Each number is 500 + 40 x the weight over the matrix's rms, rounded and kept within 0 to 999. Layers, rows and columns count from 0. Numbers have three digits each.

# layer 11 MLP up, 320x128, rms 0.155, rows 119-152, columns 0-63
480586482509545559415461472497571489521535458524498472456486523561496486474475482503550529475498431448446434479582527422503532487483526445526478501526501530485598476473510507499457458548486568
504540523557478459418494558562496496478504592529496549442535501452575465511577542431456497590547516543534516483604430445450524484483556522573475487489488529485572528500520511522493476464403508
571535527518491535534521487484429520472486475489447513555490505453505457445487474419548527563525497529572517505527460437525500542517494534515489388439477511547566521493517512462509530398433478
459479495540522513464458521568539525526511491502474528477505518453562566518514529480453464509438482542515469530532510525482496545513520454533514549505509483426467521542476539542476537521476555
530456449467488455553529527584442493467482559574527515520524457545482507553513534464439525485508444496524521461467497515480527560499541488520438473468472466468566472489477522551406450493509478
522510466535568436505459497461526385554524496552464494474459440554498490470538538540542445522560456504516494492551484517503518560523514531530536547490446441525503468467426460455521516516510511
562498524530447473524517546522447481439506502503409485489535451471501425429517493431533461501487544520488481472429499483498550460545566461486519537470473475416522512516500516500522486519534564
443485502529515489451493523464484508489608466499526525533517491557427578380493439511437461455509562496517451533525554577555439541484488510467465488530500483495449432574479528443506587460436549
469535585484480542508471501532551412490536450498540462472473473507474498451540522479540553530519535524578432479430497460458440520507445551525545469507488503512493510540475517518530511479518468
484489517492519573526568532506493451549474532551483559542463544509451528477509555454533469521539479606483477508520445553403606545465493467485490468488548510528556500525526510465502534447466445
571564516510506463519515566485537572399541494579473498517557454418603507493455471461554539546482476540541493515518495527559479484574498532492486495520554445544544511491487486507441508410486489
508464537483435514478486491448519524579539487465460563468515523470513477540448477538455474518556527496540532529489521439529517511433552521483471522502502473504560496517535465463530579512537549
510551521530515488495498534567486478501483497494543519454532571524582443503525432419426526479526509562429523509459554482505560441492434496451492478516477470498496522610501541499488469486462511
508485519526484514473414507517421365549510448530469555567452481480473539455476458471535405515482446479514485502518471503468520525477510444473592528481473491540489492493502475561522595415564421
507584498475522502504497563506512539539523497512534502559549487516549486504470490547502469522536479519552486436462493487474489501407497495519486530497467478473495508483449533491474508489498521
587583518497543487471511532528457566613529477465464501527452473517498452517503527501459426439421581449454498507543501540565521470453438413493482502519509468508449499467536508557468444521539490
510517497497471536470523529532512486503398466476472524516514428528506499515482442551418461411457502503525491507496573554449512479441460489545507487489530482495549469497434550518505521554488512
580509397414427537466524517460412509537489523523459448483450487461476531460502416539408471504539510498517512512466456506494484510472509512520468501542462488524477520473481499467502475470465467
438454482461549480439514515546556492526528473491499521462508449494457455438481484491531535455508477486514533479485540488475516545530541550431603566505521501470578497556507534527509486477485482
488454443487555506518412488499540553484467498539490489500526474480478538540554605504552589525402458495527480476443489498581450480563538503499449526432506547538433489469419544499495478456503528
538537519483501477493493526495516480464462483502581459496467461504495506568529491550488462492461513513556530536498476572552453567496482450524506459487552482548529519500583475454423524509475573
503421519452527508444494482389485553477465492502457498544571512469466444445484456480534536553460541550442486535526494479519470425525496461517495515528474481434495494558383545574471492538517451
503515445501458510501550574609447540514529436468440467487515464488520444554457530508501549429532501495504618519497511527482469518476507452441521445450517483552485519498541530429504475517499513
508513396497531543555492501502518473483512491594516475452499464477526531514553464522459433497512429539519526485563403473499552510450459471439407474520517507517544541530443486485503476509497460
469528418504464560510585477542539541506487520546527539628515481516558479524497556505548520517541496458528496509419535540523483528474552519567468553533537597530473499462487505465502475495485547
525505519457483542497510449503504505456491444401483512552509503505513491577481478512517514507513474430474435492505538474531436460469496497486554443461468474511608503484488521470482468484516496
438509465460459471546539481465480514490559509575531525594559534484487481484484455468506551535458477482451430466491544501459568557468440435477445529567503506403485461481511558456536530524412468
487486557514470511453486551543554542483442486491485502521504582542526473464435509492470480535524391568524489484530566537496524471441541473583535457531542431499514483474521494443560496501505540
450543483472592480538542417515485512502582531595571471521483507542557478511509513436500432480523557506467485511521520495541443565558565519431523601510528567462529452519509483509464574530508446
452455540567513512481521525503524458473526471438620480486528487546509481544475489508461529492518490487463519513538524524530474518426406501457489465487564475526484443503485517524449471455489541
512519506512503454519511498499464554476553449493471515542458475452454494463471450477521489570574462491471538450491454530530518486453560524576464461549509514455542405499458556519583508541476550
467443460487463473529476529496465495461537460478467500453517515578535478459512468438544446481513485565533520546472529477529461476505504523497483528463466483476534514518465517474486467487493523
472450550548496502562510477366556468543529550484467455529527481474496510514456486509563530507584484455547536531422495532482486448452515512439601526503526479495553473527462524465457564455491492
451485511467473527452442513539465479556496500484523494486532470563463513497497488521511452468433497440572525514489519513504505510534520500555480454556514496479516494446546496479490448474476549
# layer 11 MLP down (transposed), 320x128, rms 0.148, rows 119-151, columns 0-63
477472457449437524475541495486515482488432510524555591581487414515486456509514528549416511491463503465553433478597446452546476430506529567430493523493511497504440450485502500538510605453454563
483468425504452477466509541560481495442500508502571525445555557520511591446553517567520478444483521458516537477474585509469540550541567507469520510526523517513424520580436439547507508566485492
543525484468491488495533483540472476479473477562525494567478526517461547565499486501498550453535482564609473503507535531562576491533435465513509491561428529471504448522551523527504524591453562
468520486462492485574481507518490524510485499489504447451489470539535485450468541529491522497469580575476468525555532503500453531549464437496517471550485465546508535489492445521499527499481517
530490539491487480514513470480449527458497406467441551460507598503621526498453476481494495529474505538524465501479451555492492483448531544531532497503453560507601428541473483538517517470526513
477438557502491571470526491483490483419473452601473452502571520555530499557501574500476497501530476530407534541488457444536411499484517463517532477491550485493567510470412476498512547503499517
561518527458502547496472512485505449546502529599535524502467510572471482433503469535438448475544496508475476502496475536523525440524492552498496506516482460511523503490528521534540526496460499
460458580539528499531496549479538498504513507473462535531498523490501508506481536468520555560449570468467576545509520506415497537495508461466497530524473500474479487507580520514503390499508486
536530564486511492496473540462505517516428468526517562435549516513516494520577472561565504481540517494552475417472506476499544512464481473442515479604464501444502423432547509533490464468519495
452508545472461446443456577477538532448564457479534418535587485458514490546538531488456538462485492535467554523541531469531510507524496479455498518517499422394421537495567520476503476478487568
536586585489523525390410528444513452498554431524523511435482495481451542525461564458457451418517524594524453450481471475473457595527494520443497480486436519479503516455438555505445470483533521
458505435493513554494497472521527481536441573543519511433524441578470528444542515445517455487511485443451544475497473520484461480478526523514584485453524510471485559526438517529454467488453525
557478529499503499465518511478478487440484511447518505514477527541533510538482533485457511490457538547535496528535477538516515490470579566444435477514495508498471518477457446429511517445501492
483461521483528450477426483446451514497491392504498572456517560566434511558445565483457530571539470428553542518484420541439543474532524495474495505450425577458443474486502397502499580482557518
447526553513488481503431490486525519522512516481466533489438422490537462504518528523443531526613544519490501490512526529536473539501469580442490432455573536399512503535511512486466450503549454
445481495444529561511490476469482397453481495531488455464560535468457527527406477498537514490551498575468510538473521418451467475542513543468561479485527466476501519500473509469514514493466547
498520502462499482547570525543400496474443519564534501518503576505429506501515496524393514484463500444540512510492501485560566437497482438504523455454491454475546487422472558537449507465465482
474508486486493502493451437556542459481443518490470548532521462499549471473505497530494546479547493457513453535476533532541462492557497487496465515586487439565459506516524472430487484467510472
511555508500505484576538532520456474532546499517513572522440483449511529568504506503500479541577527499489536530570574514451512452489537505464537509547467530395513524538520557516487492518579547
498552493442577441540527492541447458534493482398515477481527532491521452467458481520498510543481474508497486485577460511523505518501501486558485475495486441589470583554484609448450527509514499
413431513480513534466569471494500532488490550487452556467494518513486564536516465544465482508527504506542456511508536541493532459452562521554518463536573507489480571461565498519469545492503561
513560516469538505453509515499503491495500475512508527498463517537478518495485496554452473560582504493498532499529546482520482497421464585499510471488520511472505506474554484464497450449436536
452504475518532540432532575512474439480506540429592548528527516478453491572446516514586460569461435439437491500454538510452521513465501487600507522441527553436570575483462501507444499517490408
521528466510451515442538546539535467511473475503475459498458487462475548521496484522547593558453387444474505529504554496526503514506497523535501531473465492526531557477528498480536516530458462
475405504542614479543467520469494510561520466471501510531530472520451514512465493481527425560487516414570549450502450546529488493490456515566525537484473609492475501516511578549486577431501536
485459444493494467530521523471464513518461503496529490544438520478546477510484500489573507494610493493474544534531523541522509520542468520517489522530460530433554508542494523482539611482518499
437500557515473503494461506521440464471408511516520451504575528530532440526541516508469443468499500452549551441514450413522497485507537475489516491476442478426458575535468449517511491529520490
426495516540538497497493475519470369514474519472484476555465497450467546497479516534446519498511550449598537528529419523510512484500507500451444559421471526465503455504527499532558516523513468
562466513441496484455484535489471466485464503501472431540544488497559517483471456459446472508477442448497531595512576553525471493476633491512439512498517570515463432489503491487574537501526456
535487452437549590492468538514495487504518494554498496466481501433565554472490492456536520486496487540477456502525539428466503512503490481464545499482432467495497430553470499478525508545420470
477496509517520524460554485519468493508451514489600481521524468481450575436401540578585559535496470486472451445496549500534450530525452510487520486553547542538524530511466528510460432514507428
349487520504500512483514553590500493565534414507509540525424480521457493551443530396516490490532468556505513486500518500421585507500467503410543543495541493401447480543519504481521484535479504
551497431394554458488557467480511536491490473578444461500479526547542496494531479464503499554509538557469469530465523453560474543486530453566506506573472554447527491514535484533561508437509545
# layer 11 MLP gate, 320x128, rms 0.163, rows 120-152, columns 0-63
506475486509476469431520552563480494424478489485536472469543509506585506526590494523527507535486472514560516461562506494559495484408544532532448429521511527452536543576456469555493495480461473
466402411513464533494494478491573556543500473468561518432520426506488630440511480610495549501484467459518526475475485511542589472499501464460491506544477513502443454517539420490478457558527526
458514498462549515471489507532533529471540505470499502452555475417536528498543484566505530498493490481519454522527532550523527538509490485516469538526484540477521469550479485575466541527495500
474476448448533554502516525484483536492487487536507492500510452457522465465564511481497516532551533456510505477538507533493436464493562495486475451476474456473479541520490524505471510460484573
494547534494504486495493490570484466489535492521449523432499441421501503465521449486524455540535554464577435434444507502480500527555531545559478514482525475531476491535447485512526463473508453
446516529496559506474494430448534474593506500504537432475599500501520575452502514529521473468487467491397484545588471473573432452502527472481499446473515481516485518542564467490438468569468486
491500539400512483469472448554500477517467484462503475462506553493475490528462555522528487508500463498496539598563475523530529491494530510638483533412465517549468567495525477558590543528532472
454523520500529520480512544405502547497527526496455515511442548492546426570455517522568435522563466445448448470490445446575492527497524508451426470422447534504531495539536471526547588514476466
495483522487512517465497512506453529578525564507528492486469504524495493469449489432529447515428490589504536502581480507441491554468511522491481544497497440517483543503566501413464531502507551
541482454541574465560495417515476589458534457507502501559499451567506576597514452515527437451485519497478438525513450508507519512560512550506472474469507447547527547443520563490512452480453496
498474513507448485539531507565515514477493511448503504495475467467519484527521470516516526515437518569533519481487573562521536470499429485460469487512507500515474390570502519520413428501505501
495517460560541456473518495438625517519519462548472485485491480450466539519468500570461463552472476498457512464511468549478524521523474453457505558439538457464495458471467470478522492577573432
573569407474431506518571462475562505424545464512519411552536460530580476474521416503546555459549495515570554493538456447454504541493477554474510428572459408505537517475525489485502449589435485
548489481537460479496488507471495536525480442425534437497525451546452448565443532564497531521456489450602443439481499559529451468478472474526518619529444532543484479457491516535513490472450539
460442505479512472502470481456494486526517536583480435539553481403511477490428441509519427476566521459559518467625506491436482467490451447522486468448505469467547541471456433526486510467474485
505493496496527431609533466532531493477586524457459508534493556509588559530542460510532533580552529520495473497503439528526515559502458482529452489504424551539477555503564428517476561482476504
604561482489474488395476484525435518484512508510427546458504512534488477511538446526488520464536479429477539512485560507550494523534531514465478565551504491463495444413543507466563453526518501
528509567531564530550564480487562525519440529491466416583467433543569453493487532458592532554556458529496451479550547501501596528488517518455452462555457514504491479540491441597479488476396564
536463461436518432529523497544466543507588517513438507523485477465523541486491463389507500507429558498511471575550462518504461483487537523441512474549534513443509437505473547421502526439507482
485484478502527527490481492424482530531514479458531570496495536418532508496456477518546542484480465415512428512522558561471531471510504522571469576531569519483455449497497487571476504521436490
408440461504548485403494536474506489518441541456537503496557476537527477450505405530502523531436461420460507524490517459437423474516488539449558529480450476517482545463533534496506524542481444
567534544526489507477492476469508544478510547476489540550394514537511448422482527525473494479493492548482502538496542474544516469476548535496538479539506510511451408472477496485556559511395486
516441500462488484517482477522516528444519496498514491574478530467476447520561485536529439548492465458529465536513487518476481440523498504469510528488484547477456459502535509512532443505516517
500533553472451495505452438462509494478437545527503467472501497562571480498503495431494500548531539604499512404523473495530473496466517486526551527490483476451555540458510489462452473510471459
552457558513478473499431492503491562569460513473505489500399476517493522445531519521534464490448489552455428441511450454528485560504528514539456573483504507526502473471523436540489551546435517
535428485429421431496524454447455490529473512572532549545504568499505556509481432464497563551507488386523472454500470606452496460552427451587488500500525535460422509576519476555556531474588569
466473495503517472503553522431542553521548532486547452514488525520518558448495507533532489547477580450550494498494466567470463457467515451480431474526462516448495505518504494518525531484488502
576474491532543530540473498562529471438431450500540542467548560478466542480574527519556494517554475469473531533543485515503571499442425507556511480485514531570520525522534480562518583496442483
453350561567454521483491496489464537502608527558489478483507509499411544597489491506482502505485441556476518493575483486536555517570395491549495526481450466492539469468470484555519446461517486
490531504484522555543492473532448483462425467516531487452469444459531461442500473487515499500558482553529516503529516404536519386565574456549440505505474552557580458473503518505535494520495578
593438471433514455566531443317474532441478528498508502450507567517525533524493493538537434504496533502436547482536488482531423455576495486495407520486512513562573541422501440523478515492445502
615557559486463545446559491560491444426525549589490534498579585481477475490492507581519493505455556524392479509547470491489518468470497525503440531464470421498545496588526472436469475495545502
523508554522529455529521486470555521549499469534452446532467518502498477505566497516479565447536532581496471557562476479571489540508480514517535549461486504515514487472502478523486537521506464